{
  "norm": "layernorm",
  "qk_norm": false,
  "schedule": "wsd",
  "decay_fraction": 1.0
}
Each number is 128 + 24 x the weight over its row's rms, rounded and kept within 0 to 255. Layers, rows and columns count from 0. Numbers have three digits each. The size before them is the row's rms in percent of the matrix's.

# layer 4 MLP down (transposed), 768x192, rms 0.052, rows 342-414, columns 0-95
090:114158122083149136112149115153137096130158138116115132111103096084153147143104124125150127156111117144147125148108139123105104121163158147114095184168114137116144107121122145167115165110169108127124086143126147118129113196111146147144116125072146113098139109110150167100143093129129152084
091:110121134151107103129104135154172119106128139097142141151137153117118116120124162123067143130132131111135104141134152155146155144134160116135136102155142119117100105122110097103135119193156162110088129133154136181153147139147113101090143114167107101133106145137135093082125142127111174147
099:138105125164154134134124147132149138154108173137164163122124143119131175130135144104133091141134104114131131174087176171172151105089080107078124102143124082108116088126135104115130140148115104161113107129154157126101131132160083137122131145153109113146115122088106144116103120133162142133
102:144138173149118147113162109096129109094114153111140125118117137148107140114144144080169150095147114081133109120157129140145121132113125141099159142118149125145103139131107123138129132195104110106140130131112107151125136101150182135122113196087125098136143163128156104143156152083108121139
121:150128131118139121121096133128120159167121140155119160119142120106081147123111116092086092132135145127116116079130142081080139156090120125147154133145119116097123151156126147100110121138128111103141109132092139134140134144131138142095183145124102120138109152134118107161118114144076159151
097:107138118113108155116129106130136111151124134130103133166161109147111128098167115106091161140123107116107118137123151154187161180132093095125147120170166159154132141150149139117152166126125123148120167103067079121154151145142127106144163163145144139135155135095176115080112098119154088079
095:121144124113091116136092146130138130094161114125135159087124161121129114132126181133104103107166137129119159110147164123132164157114122152147108108142122125126128103087086149138159126112154136118130144136119104119131146150125148132134153122120113142152107079126089094153124144128122127143
092:096076124112138106105087165140100144135147115126127116132119111160088132134153102129139186165126117104112122145128114143140108143132118110098084135158132115127117154180108138113134100096092137173146105132163163157125097107158147112139100159182126103114104122134104161115102127135149115083
111:145076135129143103157135118127142116171155147121156140160141100173120093133107118139139082126151098130158100107157132141140130083126133114073148119134139096130148132124151121149112145131127123097128112123138075151120113107154118140149144087126124126137154157130114107094120079156110148120
097:154120132136146172142125111148114084144112151157144142121091127071127121132069133115163071125155106134164110131134117141129112107135138122083098107091118145151127098146145119166116150178072161088144123119135111165156118139056127123107135103149159095134136119148119115096134127108172131105
104:126157139148150084128138112135113132106082166201096147129127122149161148120127129143109137127119116127140061137160099132131142137117135111130124142129120129113163125156130145125156096098154145110150110100122174130118122097109143110109172129138094125120171119082147127138117083131121179077
111:111111168136200110149053099111061136139106126138129117166133106154102108093132143144129109154136142095169131186110136138124139127134116168106137075138098103125166115145116162137115109097104141125164117091108111127098125114108105129125129126154107121120117141189115134161126137135127120137
105:127123135077125143133117131147094127148128144117093138121150106165127138152096168139082111120086093116125149152118154075121089119138153144123114122125098139130112127170130092117042091095150185155142143123145126141113111073122113167108158110112156095162114102110129097143140037105119121111
103:124123142139154133125116106099132145133148125102143115127178128119147142134112164109096110111157183148122119162136133144166131140134102127170102131108153123133140142095101084139153141126116140157190124115138165122138096132172150138173109147150116118141157105141167095092172122110121122134
103:141125171108104106139123101104136114102147113089147132144126076127119110112086110141167144137141136142113126127199152085167112129104123166158110150199154131132133141100141133150142132100090152165114121129137128131098130114156175127113138122081126164151152117143103168116112114138124119103
109:135130096133128128148096159155119111138095153133151148113156137102103092145146118137070124087134136136154102077123121079099100153140102154138152118097146124108108150108104119119145161147127110130100103100053151092132102115156141137134155083133166133101148101122133126117085122164158091125
081:146132158092120134100174129121168139157100179119125125084139109172117121132105119111135180120105145077133122139154103164135099163137077163128107147178125111120099111118129114139119087089159128117117146111106131144138144115089140146209124113143089161127105143139123131163131093134123120124
110:112067091140114141140138127158120140149132109141120152117162106134137123119126142121093139137123161095118123101161086139172173121113095171143120152135142119114177101121099111144133140155130131119154172147157128108127120176112122161125143167139127108150143131099090134133135134167127148096
105:112099114151129136147117133115093125139123117117158135147171137158139112164111105136110140115132154155146142132097122148127153126134122149179107154146132169123139117139107086115128145149147173126163125137095115145143159111119159148119096047090085126099112131136120113144103121147089123073
106:107116146123163136150114120126144139110119144149161106150155098120102119134192127118095141145079101107126096108113128137142095132153074134111108138108140095125117174116114085099104128130119152104175139111157151151113144145103145081123096133134140184088133133152100153131141111113084125129
101:141140103112083133101112150145100173153165126140142141139157122141126123106105076122112129130078129132075104104169123166129109125155108124142155110140105144117147122175156115111083135130121162102146121089126126106164140130069177103114096093177101114120095115116147098111111093115130128162
094:148116117156110135159122152154164145134123098121174142164113169155098154105169154131074133098104109071136112115152110165148144096139153084122107118151137080126122127151118103144128146130125091173111107140104148161103163140104188155145159164169161138111105120124112112141132099149137193165
099:113122131135108137089140126095086070101137109100096108145094143137121123145146078138114169080161120136150146133093132151139143110133093144167110155108118162181147166115091147155105143105141129131168091131130152121121140145147125145116105108122095125129124125118128085138177084097171157116
113:119102122158146153131134082131128129135149130122170123121107155087147127123127113109126126150129073137128065099180099115156119136106169100146150114084111128129181154164108102166143115149120129140124188149146141124131133173105117123126156137147154092121165095084090089117157150126105188125
105:135106107121119164167124124160144111094170119091096116162119121085139115161120086107105125136143123149148149145130170167152062111121157104118147100162085101126073110149137121142108157121122147131152120121179161118114133127124133134122082105104123116159151156117159140132138131090104129127
084:092095128109136120126173136129137147150170113139131098094128113123130129133171125138128143125127122171139105053096138135109147078133113126119117133164099145142083123128154116170109151085106132152166105141125138123090151128108126079129091162068157109126147108172140134096113132151101147114
102:137128133132127122144134156118123113072128100118124099073132128144112126114116141168096119140153103129136133125109155102096120144138149170171092142154100148085124117112109139113103127046086130169116153171156133090113119119114139126084154150117133133091155133114122076148095148080099132122
108:111097095125139140122133115164123105152084117118092111158128118172180151128117146126081133134139161071146190122152103121119093141144127123084123142149136121123181146134147117137117133124146147105122113116095151088150123125127177154159156113086094148173167130132163102143182140159104144112
106:128130150155139135141121118083164142112105164133115133135106160123096120132113094079133103125096125100144124127147162184113123137100146166086149114157108111111085101136167095116128095140118097161148119112129081187134133172147142131131161120112101143121147139088140164120142130143107163136
114:128132069160111117139116155129136117139135156130138115126101143114098107144152164155138173132141113105169181137122168116116089102082121115159120155128085172112152159110149119106109186117130149176140137132153130085116119123138134115153098095115132135168112123127125116145116138133166122133
112:121103145147106118100095127112135150122122110120148127098140112167126161117184145179113130153148161163090106148144151125178117160149175091107147123116105123134119136152119137096134140153085145123110130117112128105130132103130145079121125096141136122087143079133120122156175157141131108206
107:150100152147133131117097101147155134134138122170098081159115146117140087117160124163136115146075198125082109099126119116120114141152075153149118140141151088102121146141140130153164092095102126098114133145079078105151134115150142124130123097103107142124123114139129118119130137141073151138
096:118149142106143135132114128153128136129108102160146162122177162113136142103126149131092115143113139159115125167086115123159187124145126106148123140131130163114135082139122148167115134166140157156156100099130103085144147148174154123179124122113150136101176153115142165113099100080148192134
095:144142117148079162145129126154153152153137181115167132095152133113125078159145132150099089145106109130113105085160160102173116131157145131157129124125117122172099139136117084114100128125118145161121133152151095134139150150164097127093148116125131162127134138142137108124115093158125100110
092:151107126150162174122147121138105140117090150144083114103144142143133104148125138123119135144123086087120110097147111097150101115129122130120117131168131115083188111133126087126161098143092112119138125131126102122130133109124131150138095160129104153139127133140148142156110153139083166127
101:096150122184133090181139141135138137122125122107117125111134102162112105137111136128126185155119129071085120145135164124105136084090135140143145108096110133114153161151118137137114100129134149137097129108120149109152152156186102158168081123136139145126159106112098124121118142082105140119
100:097179142141133099169119128144141087131164136147164147151151128149147125134108162115129089152091114154113157100160139116109136154143166129128124103150114150144127137141150108091160121125139162141127116126120124151144154136112129092127194097109183143121105153106161132145118152164135144108
102:116131170126153126133153136114159108152115137149131105137128116130199101131177106083166171112138144156147110114141106114168132150140115105150152170142165113150140153119111137179103128063110136171126097149107140133171104124152171172120120151177142131144140127122142156100066101107138134071
102:148141137125106109133099130177130169165104090143101132147109152073141153169160121134134127150128132159128141139137156129178107126137142098152103105164084139121112058117110130137115112148120179097150142097148136132141099131169111072112149121172160122133160123108116143090137129095161136119
102:114088132137110136148093114103076134149109179118121125116121073151100101124125086131178142166161125164108123142116154100134094112150137170130094143136152132178081122089162104137136113066131158142146103103125128095117122112181144109117155114146115137137092120140148121134150137083138098077
101:137125157116168094136124103152126196161175150119109097110132120152156107094146117107098153120144132152124151123133179112152105069089163115119116109108131132154132114111132144129140098111114142133154122152163140150175121095100090162147122147133128109107183111097136121067120111076138146122
088:125138135182125120132150185130098129123149129167162151166111135124089142137079166127110091126092151101132153148124116119132096114094125141132130147140159160145147124170108125105136153102181193139131136107122128109117128101128099147128142111128121138162141115124160129103154103133176127113
080:082119116128104167143132139121112087121121175118115143143120131097152138161107158112127152121147136139155144156115129139138132128122129136174157132155145158183125122137182129118162142179119136117158163146117142148112131088124143153113129123103158110130120111146136091135100127107120104234
091:125071081102147146131109139148100162108103099155122100163097125136127149129134141082095123130144147163114074110163147095076125117129122151098108139142121164143127134116157129115172148135069138122125161137149149146093128129125102130122112125087156144143159135152136135116108109144110177091
089:127155098147141088150159104138126117115123154125121109091083162103148095141117198131098159131071130140118103107126121103134168195143105121107166149071101122151159167157102117096148119121116117143137121130138133126165127094165117087133110148120143109149091101118128082187108113176140093116
096:114145142104165129121095103111111144160121109123161139128126136122172137147160115104136106123152114152133170161143127165131136137143139105150101143168114121068137111139099077156136136120158100106136087141129161171086099138127137141170152188156078139128181126111139132133126113128118162161
102:128172106105151075157143130112138120100119114143118137136142143096116131122104107134133169104125105181157142112183130135134128144091098119154143109137154119127168116119158112103116151097125154145141145111131141081118130106124161161137102101123117116127160111122140135180127131108129147135
096:145132183114141133153162108105084153097154129099135126137132128116122101105155120106117070095131142139136109145147135151152133141132141170143143093148109111116131152112165098106156128076138137126186130111118126141160122120091161130100169122126146121130137108090125120110116160127123132195
112:094125114121143115165143132132068110140106108136127189155164128122134143157119114139120095102136126105120123121112121164163133170138161137132113141160129081094157113119066117105131117067128118090121136132173076080108112112155118094133096112178160126157137143130103105147138091145125095129
111:149095134121113124151184118095118161093189089127129125125131132128141161172118103154108124099138126144137158137111113125133137147122117101148150131148091174099155162137133106119106181121180125154152141085130175076136115148133114121107103138137140126127113103097111125123123119106109106157
102:111127181124114113147140093135142131150116082131119098114143148112103120067134153115155104149102134097114130118109134117138100116095119101141121133129105111157090116112145097086131121132121102117091153142138103134094139147114137131112122126111122132179088144097112130122140126142160131095
086:157119176125118147137142144092135140167125172118151154107063138128147153169079126134143142115109116125130105158138150091131128154114124159135101177128123107115090123153109135141122104069142119087122134100108137119113130117129148111130109075119114123105144120147142131128171127141139121111
104:088166135140136151156132131117153119165141123127095125168094130146111142152130100146100144102085087107131142105125173141156139153155115112139122115122151136130085106121185109091111097079125163128142139098134123094087090122109079120143170138107119107086075101119160133142155098151101126070
100:138124138083116142121125137173098111141115126148181115109136089135123171092137130141150142139137117173119103111120135089076099100119181162136147112095129113127157161122111146119125106096086167084104138176139120142095094138102126144112102149126137157116096172133094144171130136097099131132
112:127139134152119133127100109159124096144133120125154163126131121152138153111115161157168069102161104061102126105106105145126120127093152124115112122111139129124105094130106141104149109153126126167143149122154110166094094126111102130112144131132118159142109154112082131153103126106089132107
102:103125146132118156105115106065121147086149157066119122113129142116107124110129120146078080133126156160179122143157159134164129173093151142138121144118092147126165150164118106147109093130097137141113094111120124124145165149135134104087144128160140144130125112120123116133143111133121162106
098:173142116208139172128108158177156113124111141141142168108096157087124124156109100142092109136092061144108070135127150137141118147145137173161134097134125176150131156165143143074171125145123161128092120141122136109148087131124130143144143151136104125146138154147137124147139139115117111152
119:146096113162101129117086150177067138137122091141106135147152155153155172106155135140094128151095103134131096117167159086106135081118144129087145145108132129132134155152165122095105158125106099172112101131124168101121125169143096112185181153162098119123141154158096134136077151097122105132
098:118111119112115118100113109123132122118154141157159104142148153120154105149191101120151128170146051124071104140182109097115120138148117142120143108139134123118144137119133082127120130102106123127110096144187151139171149120115118132163132138137084121174144116140149159122117151119114145139
110:148126146157094113106122141119120176137142137142112112141113128089157101113138136123142121095150128145178092133119130143156128081156092121101159086132134131180117098126148103139128074159133112180141104136121121136143130141127080155138100131055145106100188133118130125136141154094138149118
106:193115084177113099146142116129096077142110093151117142162098111148091131104113134155151146091121089120123161142109132099163112127125127131110141120123136168118126129128105164157099112101160131168132118129142110139123110150097151169156136149111155159110146106129106087147141147143123123123
109:083156144116116112143104142103133146081160126142094100115168139167165169105110123169137139151115135129130086113085148102082128153125142123107123173125147127154106159110149152162135124128106130136113124109167183121119139152122109117175122147145157110135162139124134126120173142116124138132
103:109137117133128123140153150126097131127139097109126140130113139108120117127114098127122085119146125149156154077111128128097114122112119141144102135111110139191154113136094107102121134069119116151121139139156125115125088102086140136095185112093129140110095142134134155130147097122136093130
114:138096183115116109114154113098082134084152138100117150101115111158171105128125140163177111148119137117128116134170122117136159152136141107120119111117118118181109168185139094103136122175138105159153138136127108136150104175104101134119111130130107139131136147149124125111128123130129176162
096:138101109120108166116110111161102150167166173139116086101114136127136131084155147089168113109148156105113143144139136118160144140096173085108155121133096113128123098116079140125160094147119129096170164103146156128100051085115153090150150125101123149137153096144101132134184143116146119187
106:116114124134100093123117127118095106111164128116107134134153076129129115155136108083124111141163140193135117142151121121178110107123122133112145098107160112164128155074105125074153168089133095143132135095111126114126083105126135103135124114109135101143094124113144133110134129162131116106
104:106126090145129093136111101163146103091077107117111163144150157155161106112133131169135174117144151113150129127102117145149166119106158184142140157111176131120103137125127150104169117194094127143093165092161109129129159151120102091119109164152149147125110097163107106091087169147162127171
119:159105110139132160164172080127132135152160122144103073157108101128116132137086115124115147118128112120168134157133150141114114108167120148090127122122141131119126124125145130127092094111086087108115138134156126173110116112103164131156132109136189131124138140106163143130176102097154091095
108:157134099111142123132109121082119134150099157098106162154083151084096127169121117101074139125106126107134136094117119120106118101142093148127123116123123148072143187140072159082079152135126095108137117131131121091112143122129118102085146097105105099096181131151118121136118128137147118180
095:120124123174169136139093133145161118144169123148112103113094155152123142119074095126191080171096146148118126121135170123126121125146150136148160122181120101136124129120108142138095074111106102112148128160148100103098121118150137094122172136151114189155076116143152188145140141116098116070
095:092118056139141151121137113116130149153169132125139102116147125166112135122124127100168109128134124097125045137134128125114126084084176128121145115145110142137119142134175132133143112090101128125048115126147150166129158120119161148151127117149141094101127148147136150129134125117125148082
097:146132101090138172119146110167099143122142091075094152153123166154115159157104141135107145090094066152125155134148132192151105180121105138136128181129112105151159140123111110124151145075148136139112133104123098125107095153119120135125144115155159120108142126158102114140117114145095138106
104:075126137101154149131149135117110105174110127138147137151122157076113050120110144097138135169093142185086128129154159108144103106121132123103147121180122104108148148110141108114129091111126098138141085115144165080151156107153148096133144097126121141132133115058139116121126117111135082125
# layer 4 MLP up, 768x192, rms 0.0522, rows 343-414, columns 0-95
092:131117112106097189132098154154125126122135148160100116132089094152135124104158124169174160104128119137140123132115160114131197145115160120158134149120147167153100168151114137107141122128159142103135113126101116160118117123117141084118140149133125133182128064131075142138141135097146132121
101:163131165117133122154115150151127131178139117135103118111186103093131116136123152148128131113109151114142064174135150137119095093121135136126123170088110113138132131121162075102125162150111136143147136144100156131122133135113134105158147111119128130170112118151149129082153109128116110124
103:123160070115100122130097110130106142170135113098116133097129155112157175101124122131118128129113162133163132111159104155160125098144142135138111090127135111101103126107115148150095132139105143132159167144112120139099112145119131185143095112120115149135131124136115214149128127127091127123
105:149139124131139108128137132102119135083079171130190121152128113154121124133160149166095119105101129121143108090134115154115128109150116132130151176125127091122120110152130157145132124087077135121107109141072178141114089090106116100078121117142145113103113187115149131128165100115128140156
101:128144108159141118097136174070139151170092162129111132147092131104143131133124145151163158144091099112149128140166184121112112128115079129179129110137104126133132142114127087116123096111123082123172112147099128077077140112131130106152141122136142202122108148080112147118129169121156110115
096:075113122123135130117068090146113105139117120092122123131121137105135101108108110100132110125086111089151127123133113105100137108142102130150081185110104116182095099142100130140092149069155165094160134090132133157132115158146117122162113140137101130112134070062132123113164172136170145139
097:125146117149146179120111105161173123106097121137170136177125159143151135138138182163114097148154098137139103104112110100125164115129135102158199134102110139111097094149103103113153064111116157090087141107134128121083116132167131126134135146108120161154123136161175168126102138120161135192
107:072105122153138159133124177128134131126113085107161119154150123176092153150142144084090104117129175150106157121158116114111084097138081075152132132128091111073118144151139103131118113115111127136131092141122119131168120140137159120141084105132115139108113095153130124093122152115161126105
092:077137124133154099160154131137135147138072117103150111115148116147163124161139117132144094118130146125137148120132148096151157136165130134156118130124119120121134118139122113109137130094072153120126152139099117140115139140156168108122089098108133150126094131119122121102151129157144121155
100:084111120132111127141117108127122127128139130098119131152159141094147151108098119079128101112102118082171127140097149170114100136138137084148092136171129103126114150086184117116106123163110161115123135162127105164110148144134145151166114156161078170164117107128115148115127132153108117128
101:105113134152130097133148112125128105147159158091063130128141137148117140120129131106111108123159122150128140174113111126124103082121123117141102093134140086185130111133158110165137118099147117138133139147097091122149147145081154160131113145098120107149122109154161129121145170126108110165
116:141159104107130151137121133133123118155111148164069151128137083150137137119133145131055158194108097185118123100138141119127115115136116098138113164174109145146130154151167114100135097073126156118141135090184111115126184091155062159118103129146117150119143114157125144107133104139150083102
100:101123098116129134094115160128102115178113162145081094118121111112079139160166104121105100158066125100113114140121125092116122156126143095145125097131121101148107119133148095080088101105180122110119159127126169145122131109083184092134172114155148169102168118145094139109146137128102143160
103:133117095085104135147170112129109127148082182147160107127099134168129128123149162159124128149137174124140071131112124135130133130098108120123123151132103101110129135147141124062163099102108137131130138121103187117148125124174123146112128113103099113110105128176138168132124139116136082140
103:062126067149141130133118152128126111156110117114146073146137136144104122117140094113108161164138106113153111104107099098127165140151124122141123131101121132160158159085098143102192134115139136090110172140091139136117152114098133133083125113122132136115158075166145121135124096091090084124
087:093121148128149140124099162129100131097123147121118115138173134115106175102135119151130121133168147126087141127082095131122142130131138093126156133177107145131169126165122163147128162148077123117162145131119084171138120157122145153138127132106145100158117050183144110148165145067135131082
109:114127140090106131114162147169171121114140131117109130147131121121167144140140113172130118150147159133104105123132162100095112134133111114168110124090101063157151122134140095143109149134126125080111090089073109103118157117138119106138141117134106125120115098120177156152162154126080094153
109:135104131117105135154116129125137128154112123068140141129174145110107099136091151134160163142109095151119098122127172150124139136117053131122143153126123110159111152152157147097099141100136102143155136113109124104135150104127165157105147115101134137095143101112125136096176082154107102097
104:117148165120134128115110145150129137111136124148111083179111137162143145154170163158162147122126125134149092102101127134093143156104130161146176134157168150154084151126131105093109174119078089118189118103115140096100133152096149151167106089143130164142106140140134125091128082111134097114
102:109091133137174170087111112128116097156112128131153135155134098094127114137113126116146134157139102117159143111116114118103100124115144093112154147109136087136104086166064128108080105109161127114152117134151107094121169136090105167127147131117112171107089108155146109096159116087102151151
102:159123135121156146108123086145104129109119114110121126165135053161141107150128114109160101164111134142106100108097129115106124114154099138167112144110175109145140152100123111162176098145108156145147164113162120129131109127142085106168119117118127120186117123121126110122137134117146081137
093:111133115143086120156143174134151151103124147115135142113124092145121143143139173150162120151151160160122123176112114157144158097141148081145129102149124116139157147118118110137126105117151103132117102125123172149091112135143140160124123152080119156125084134121153079132139088092122082118
112:126134111110138092148103128116125136132129108146149103129096087133131146180152131134146125148127159154148109118120144170151143161118113123093155178099092102161110152118174121137131162129101092134094151160161122145172097122113112088139090097131110137131117121084138137132126099110162136126
098:114120178121148172102111149182106080134098145115101159137112105126156107097117117130124156129125136105158149143130130055115142130141103108150128134140112132123112116114092135158101145137156152163130120157176159126120174115103086104110116125081128164114170128114116135109153121095100127133
085:144124127115092121137143119118139142110074165141096075095134130126142149113134131127109096147135165113093099110101176100130138162110157173136109164167127091118124098100102140119140098111119158116147132096128143098141152128107130101169121134146099138120128121130140128135147167133107148136
099:164158137157166136176119124131148138111154113095121113141156113121124099095125115135110134109130154127100111131159114141096141120147126130129137171129094091149159151124114127136128155090181163144132112151099089079130149180119182121144140130174103100126129114135141141104143118159087090127
096:118175099131137120109146133091102143147118134109147154139126114121109147118144112130141145122091117139160133144167147097143109135116086112122089140090121142127114130148160098175082117115132120117104100119115113133118159118107124113183123102149139125177096101123106173145148097122151083088
106:129129134146156171117120134121121118135106152134090131104065090138146171129137131136169130161111168112097124169111149134124116143140096169085138127156134112169124141135075133134149173099136141115120052155125116113101136119085130141132156097128130152101088186125128164123144137071137105092
104:111107180138129088127091090124120157121145125063130147085051126129152142130139130128105147156132115176142100113113103126127133085111144156125127144150158156117133112108149147147117144138093151133109144142119205153096118129168109162141130126136145115127127124138122162111176138102146090148
104:092163063146098098124092162136169107123126099135107113123126121121136115090145112097149144119148145090143113081125127108101146114156163083128131126118070092146145149129139133127083087114130127114174092134138110118139103151148150139131127147137142138123092114139129128158132117149109093134
100:162127124126150151117134141143116129061127156125144138125138098159152125139112138143102125108111106154159123081089167120144127096140082128140119131142182171092136144135109131157130122108110087093163124125136128136100081113106090117155144118106124131132137111155144162158136116105107120158
103:095124105106172143161127148126178140113116132145112113162101137122139146127149125148149148095123153130149113157143161088145162102140122183125076138148154108149157105129148167128118093114140133119122078091079106178141087121103146133182149117130083147141125086142135124128113142110123123129
102:118196133079106137144128107155091138133121157100184145111182112106161103108182113146141155134147151113140130113088128123149125120083133121143078151128142114120133114183172127124120086120128116125095160120120152137153149103130108100117164096098131135105111098110076127160149102144162102111
098:108145131121155124101108157120190074126129143108151119158122104108107098115136109141121130147126199121125082145128123177142133127092117120128123140126078105107136130170110147151163181142159164123122102121128123100150145116134119124213137132130141097117092159155113114106137077122153162150
101:174156163147153112118117160138122095160118121124113141179139122093156149121126137143108159120130151080102111091110105107132126112145118144139079170120112095148135121108148103108119162107119155102164050108150138119146122112137097122100142097093112152168122105155116106140155139113146095144
109:108100178101160119148130111125092124153153137113151105158138165164153122112138144156122159131139130128139109158118181125109111133163128148093155183145156147160117087145178094102140122125118091104170145087122132146162140137125081121180117108125115074150151124118099138103135139135123109122
104:082117108079117104132138124170097127131131121114113099117155144120156158141103178105156152171131125126087122160106129147188128098069104124142120133120120168116125122133172110126149135116111115108144146132099092146134116176126161112167092154116148126111121107157141176100179131127115101098
105:085129109183101073113127102142124169153103107099171128130132129108158105161149143122161110135118096164157111131127149110086152112110145110087130104146079119145164147105143090143102124134139101133134140119104123121100115150092139152155075105142156114106138119127119154128144158152077139132
109:095154110110148133135105146141127107148132142098125114104150133113127105168103110110095101097106150122115045122119168135140128123115133108090141116131142128124113107133129129136113123099170112104127154179135113153121122176144145140137075163141106146211164154091141149126150172129156153102
106:121109128067109151147141116163168101117109116105154141131142138157129152141161148136132104116126164093151102122094075114094114071163137144120159159116143120105118135138092169169124105141082136105139117117079088125122116119112156124127102131111112165108111164148116115146162175141148179113
092:158129129126131144102118099135122137125110128161105099118138131116175118126159095120168159119154162151117101092134130154126173086132127140180137095170182164119120092129113154114137132143151078108102131174159152090130092108086153079142080145156129120156116101103112137148122110104112129113
116:140130117137149157113097111117133120129100122145152167116107123129144148128123151106116101140130157145126098143153141101166158068120136115167130166106131117153091136111158139159143151187153085113101116132149132129114119127104083145115117126153092099080157084141117131123124134172114130118
100:112144105118159114070126111127096112162134117120165091087134128150094137117083138132117183126118120156090146195122071093120102111146133146134138117106157096168163111130098100133146139097130099126156137100105110105107092141108108129131120124124113115152128153092157115128152129150140127127
095:103115177117126120127105160121141127144131120136149109155154143135085143110168056126110131150138133114133128126131123166138121130164144133167181192126132090112108145123158110124103126117127131067128117109140126191134110142102125107155134192129086096140157140094110170102094125101135121099
098:134107122112139168115164159120101112169147132116119102095120130120129123152165105179144136177107164130085131098116129076112170119120084121120113111102123122144139174122175105074109120109119098109118138136079111124116118169148122120121074114155093125116086111140121154111147108136128146119
100:125148117153127137143115125124125095121101099118148085176142098105119146128185113133129136120107122137124128168140111133111129094170149150131103092106097131134098137130124093170109110140094078103088120151127149143120102149128099110124110125140127108155136116126162154143143119137075112143
094:138128160095134153130114072134118077130123127137074125103131133141153095161192099141083150166130148111135129136125133072123152129118139139112137130119137153154120146147153194148127131102181120132126143107165136113121092153151075151141131084156134136130091097141126135126126147145113148108
095:133120146135161147129129144113137134147107137137157157091128130128101127140153104118062137137131166175139122136127146076145164106148123135174147123155144093153126135124151092163121131109120143097141118127129156105132114119111154118123121124141147083144102120116130123100096132122111145153
104:128156107068078129183158094122100123139144107127097143132142116124108126129152142095124091166138174175148147137148140114123132159092127125136142150168164146104150127133123133097137185119156161131134136095116110102105128107125128112142142110157115117123112097124131135144128107113070085124
098:101130137106095151150148148124152134133107144136159072185101103119097093147175149119192126153096097138063152097113162171135155118095150118124102125133134145152112152150129115108145141123147117162105141126142145136065104131105133110125140134148119119125100104117121124075122121171108114132
089:151144161132141136139156075119139108131117102101116120133114142100152154112105159115118118097163139115125142098161144108132134173116129154132157111109111115160107128111122149127149149088171092119122129113157138087154152078143125098140119152158075133112099138100157174140138146158090136103
100:122124123089131116116129173162085106123094120119099144089109123135154102151152101086106167162168111152112127133130114120131178112127118112147139127156136103106099101134126157170126101116102126124142138139131127081120088126145102122147133082140153129162112086137108148155179175138093109165
105:160134081116171121111110136111137156122158142144139150073167143119110099107139123087187115119130144156143080131107140128117153135142133124144147147107117130113155114139139103072147126110140097126128118109149121162115139118109118148153090119171075117143103116121150123077104101121102114122
111:105131136123137141132125182154109130201156159160139120138139183120102143142109152108130109130181147127100105125103139153128124119101101167167109162136134124145126098100148149123125102120163128101118089115099128149114132133123130135127127168109103120132149078084077144114144116070087116138
096:140157123121138140175112144114138133191139134121121144149160125158106114117143149161125165123132144106124125122128151127087136139096117122128098125086132146145126160128157110110087076147087115165122139117091139125134168106136142123076126153121103119192100166153133119153142157170146103116
098:145169145121114108107119090108053103134105144131089123162132089160160120132141144083126164172153161166143170118151124167165126132114135115141127120146132063101149128069124124186123153105109117087118120110126107108126139127125143090107123126105151149119106118163136116096107147100143105147
104:108121107120133168164072124142129154094122159121106122110176122187122133143102158130128085117131142123146109107157144150107106082161124132113136125134122149152132121092140131155108136111136112149113114102094134201110112106152113114123138113159101119159106114119112144111117096156119142103
096:103120164111086164149075105133114137100126173120168149136131146128185143100158147123122126137151133095158155131170153120160137150137128137137122128120073082123121141172110151114138154116152101125123106133141172104158142117109093134164140088105123135156146181083137114110140119127131096130
105:136160130127113185115111138087122125145175120138132132078131102126111128119185142128147070117123110127128148112134122134083117116155134134128113154128129101112162145135159108138078102128137135160120122161126162120130106138142096146138106150156149155128098111104141122111119089145140111096
106:161122135143100141097119130126139077120143137150102117114134112111133146126171129178149107116122160134112123122132174153118112116086116135157136150123136119113137180160103127096095097118128118096139167140148115147109081113133151116127138101131107125131183136127094147162132152187135115135
104:144164120098128118130110146175121148073106176093135119153119126147147159141111122133138128119127136109140148139138130155167143098129122133107126180120089139130175127121138104128082127119102094106080090146167139129115142145084149164103162101113164087122105155107125121133101158175147106134
114:085092173181137101128167130158120130123103123124141113176186077144116105160132137120079125152101104149143148079110121164133078146158099081164137124122116129142132138137144098154137174116149124126149133113157146139115120142130145082129108122153100074101104129176141140109133103085115114141
101:083135146150106113071132140151121123133119113129155148111105126138154119101135139116106130144147159161125121138116141124150110129136100124160117120114130121133160145102115119100091174110161158123129123140053146119133115128137099141092118100172173148123141134130108162111133162061123105103
102:121099128127169128075131153150100125131110087129107150111121109156130119129122130138122114142102134125164112098139187165095132119102102104107123131139141135174107122120124105162099176128096114125137129145098084090167116155140129142101140169130141118125150132127174107172144108173097097137
105:142143119137130157137090106113109093168156145125119141133131116117158120153104153104116163146119130145118133092139204111144100136125132110112114171091176187108146112105121122105160117100172114103131126096146110146112115080147106180151108143121131131152132143159107105090174115119078120102
104:113121079119160147096150151122110121146116179162139101096105111142143126154161118116132069178142139120178153136117132114110142115090120121145121138190142141095090139100100146140128128087175057113131164095161124140096150135132129182168140143110148122116115127139149140142131101135133092092
108:131113112115093144150114123166107164174122157132107093130092153121143146140110148132173179110132134118145156184097132129157155122171135081130141089117111110136098129120151153128144102144119095100129146132083122112105131103088158118158129126148136145132145123078128147132157119087143131158
104:108155149135134138157135143092128123143160163123108149120116110100150203137151153164114115146126154148102097101090157118135144111132115152101181116148151160108113131108135159130150177110134127143089121154110128167121158154082109185112112141171124142068097115116109079089113092139103090156
098:155125130142115098122121103175108147157111115114119130130151167120147160110136106138166155122140104138178141126138089098121131130103113111130074104092149100132101102147124116151142074121169122130130140141150085146095137111057102116141120092095109126097130079104138129110141079118067130156
092:085111118126174141065084143152134096142106140158152104123127138087123126107151187166126115092096131131126154088122155148139115112118113112152129146144157081115094111114153105110121165140162115136117120124117106142102151124172086156084141122143141112164170115144136118138123123124133148151
098:111156133166169077155109105097121122203134112140130123157144154103161149109102131128150110140137136123094145139096129121088146103118116103141127134108116091156112168132115143112115143137140117107114116103124153126123161158118156149151111168134139156119125132102098107113157093134154132133
100:087137152117137139120135145114167102157086116131090130158115167083114168137124151136142077127089132095159133118152184115078120176163122120135142133114092126086121129154139171137102128104121104128115144086126125128114142158090135145141134098111104130156190142099169126141134122118117162133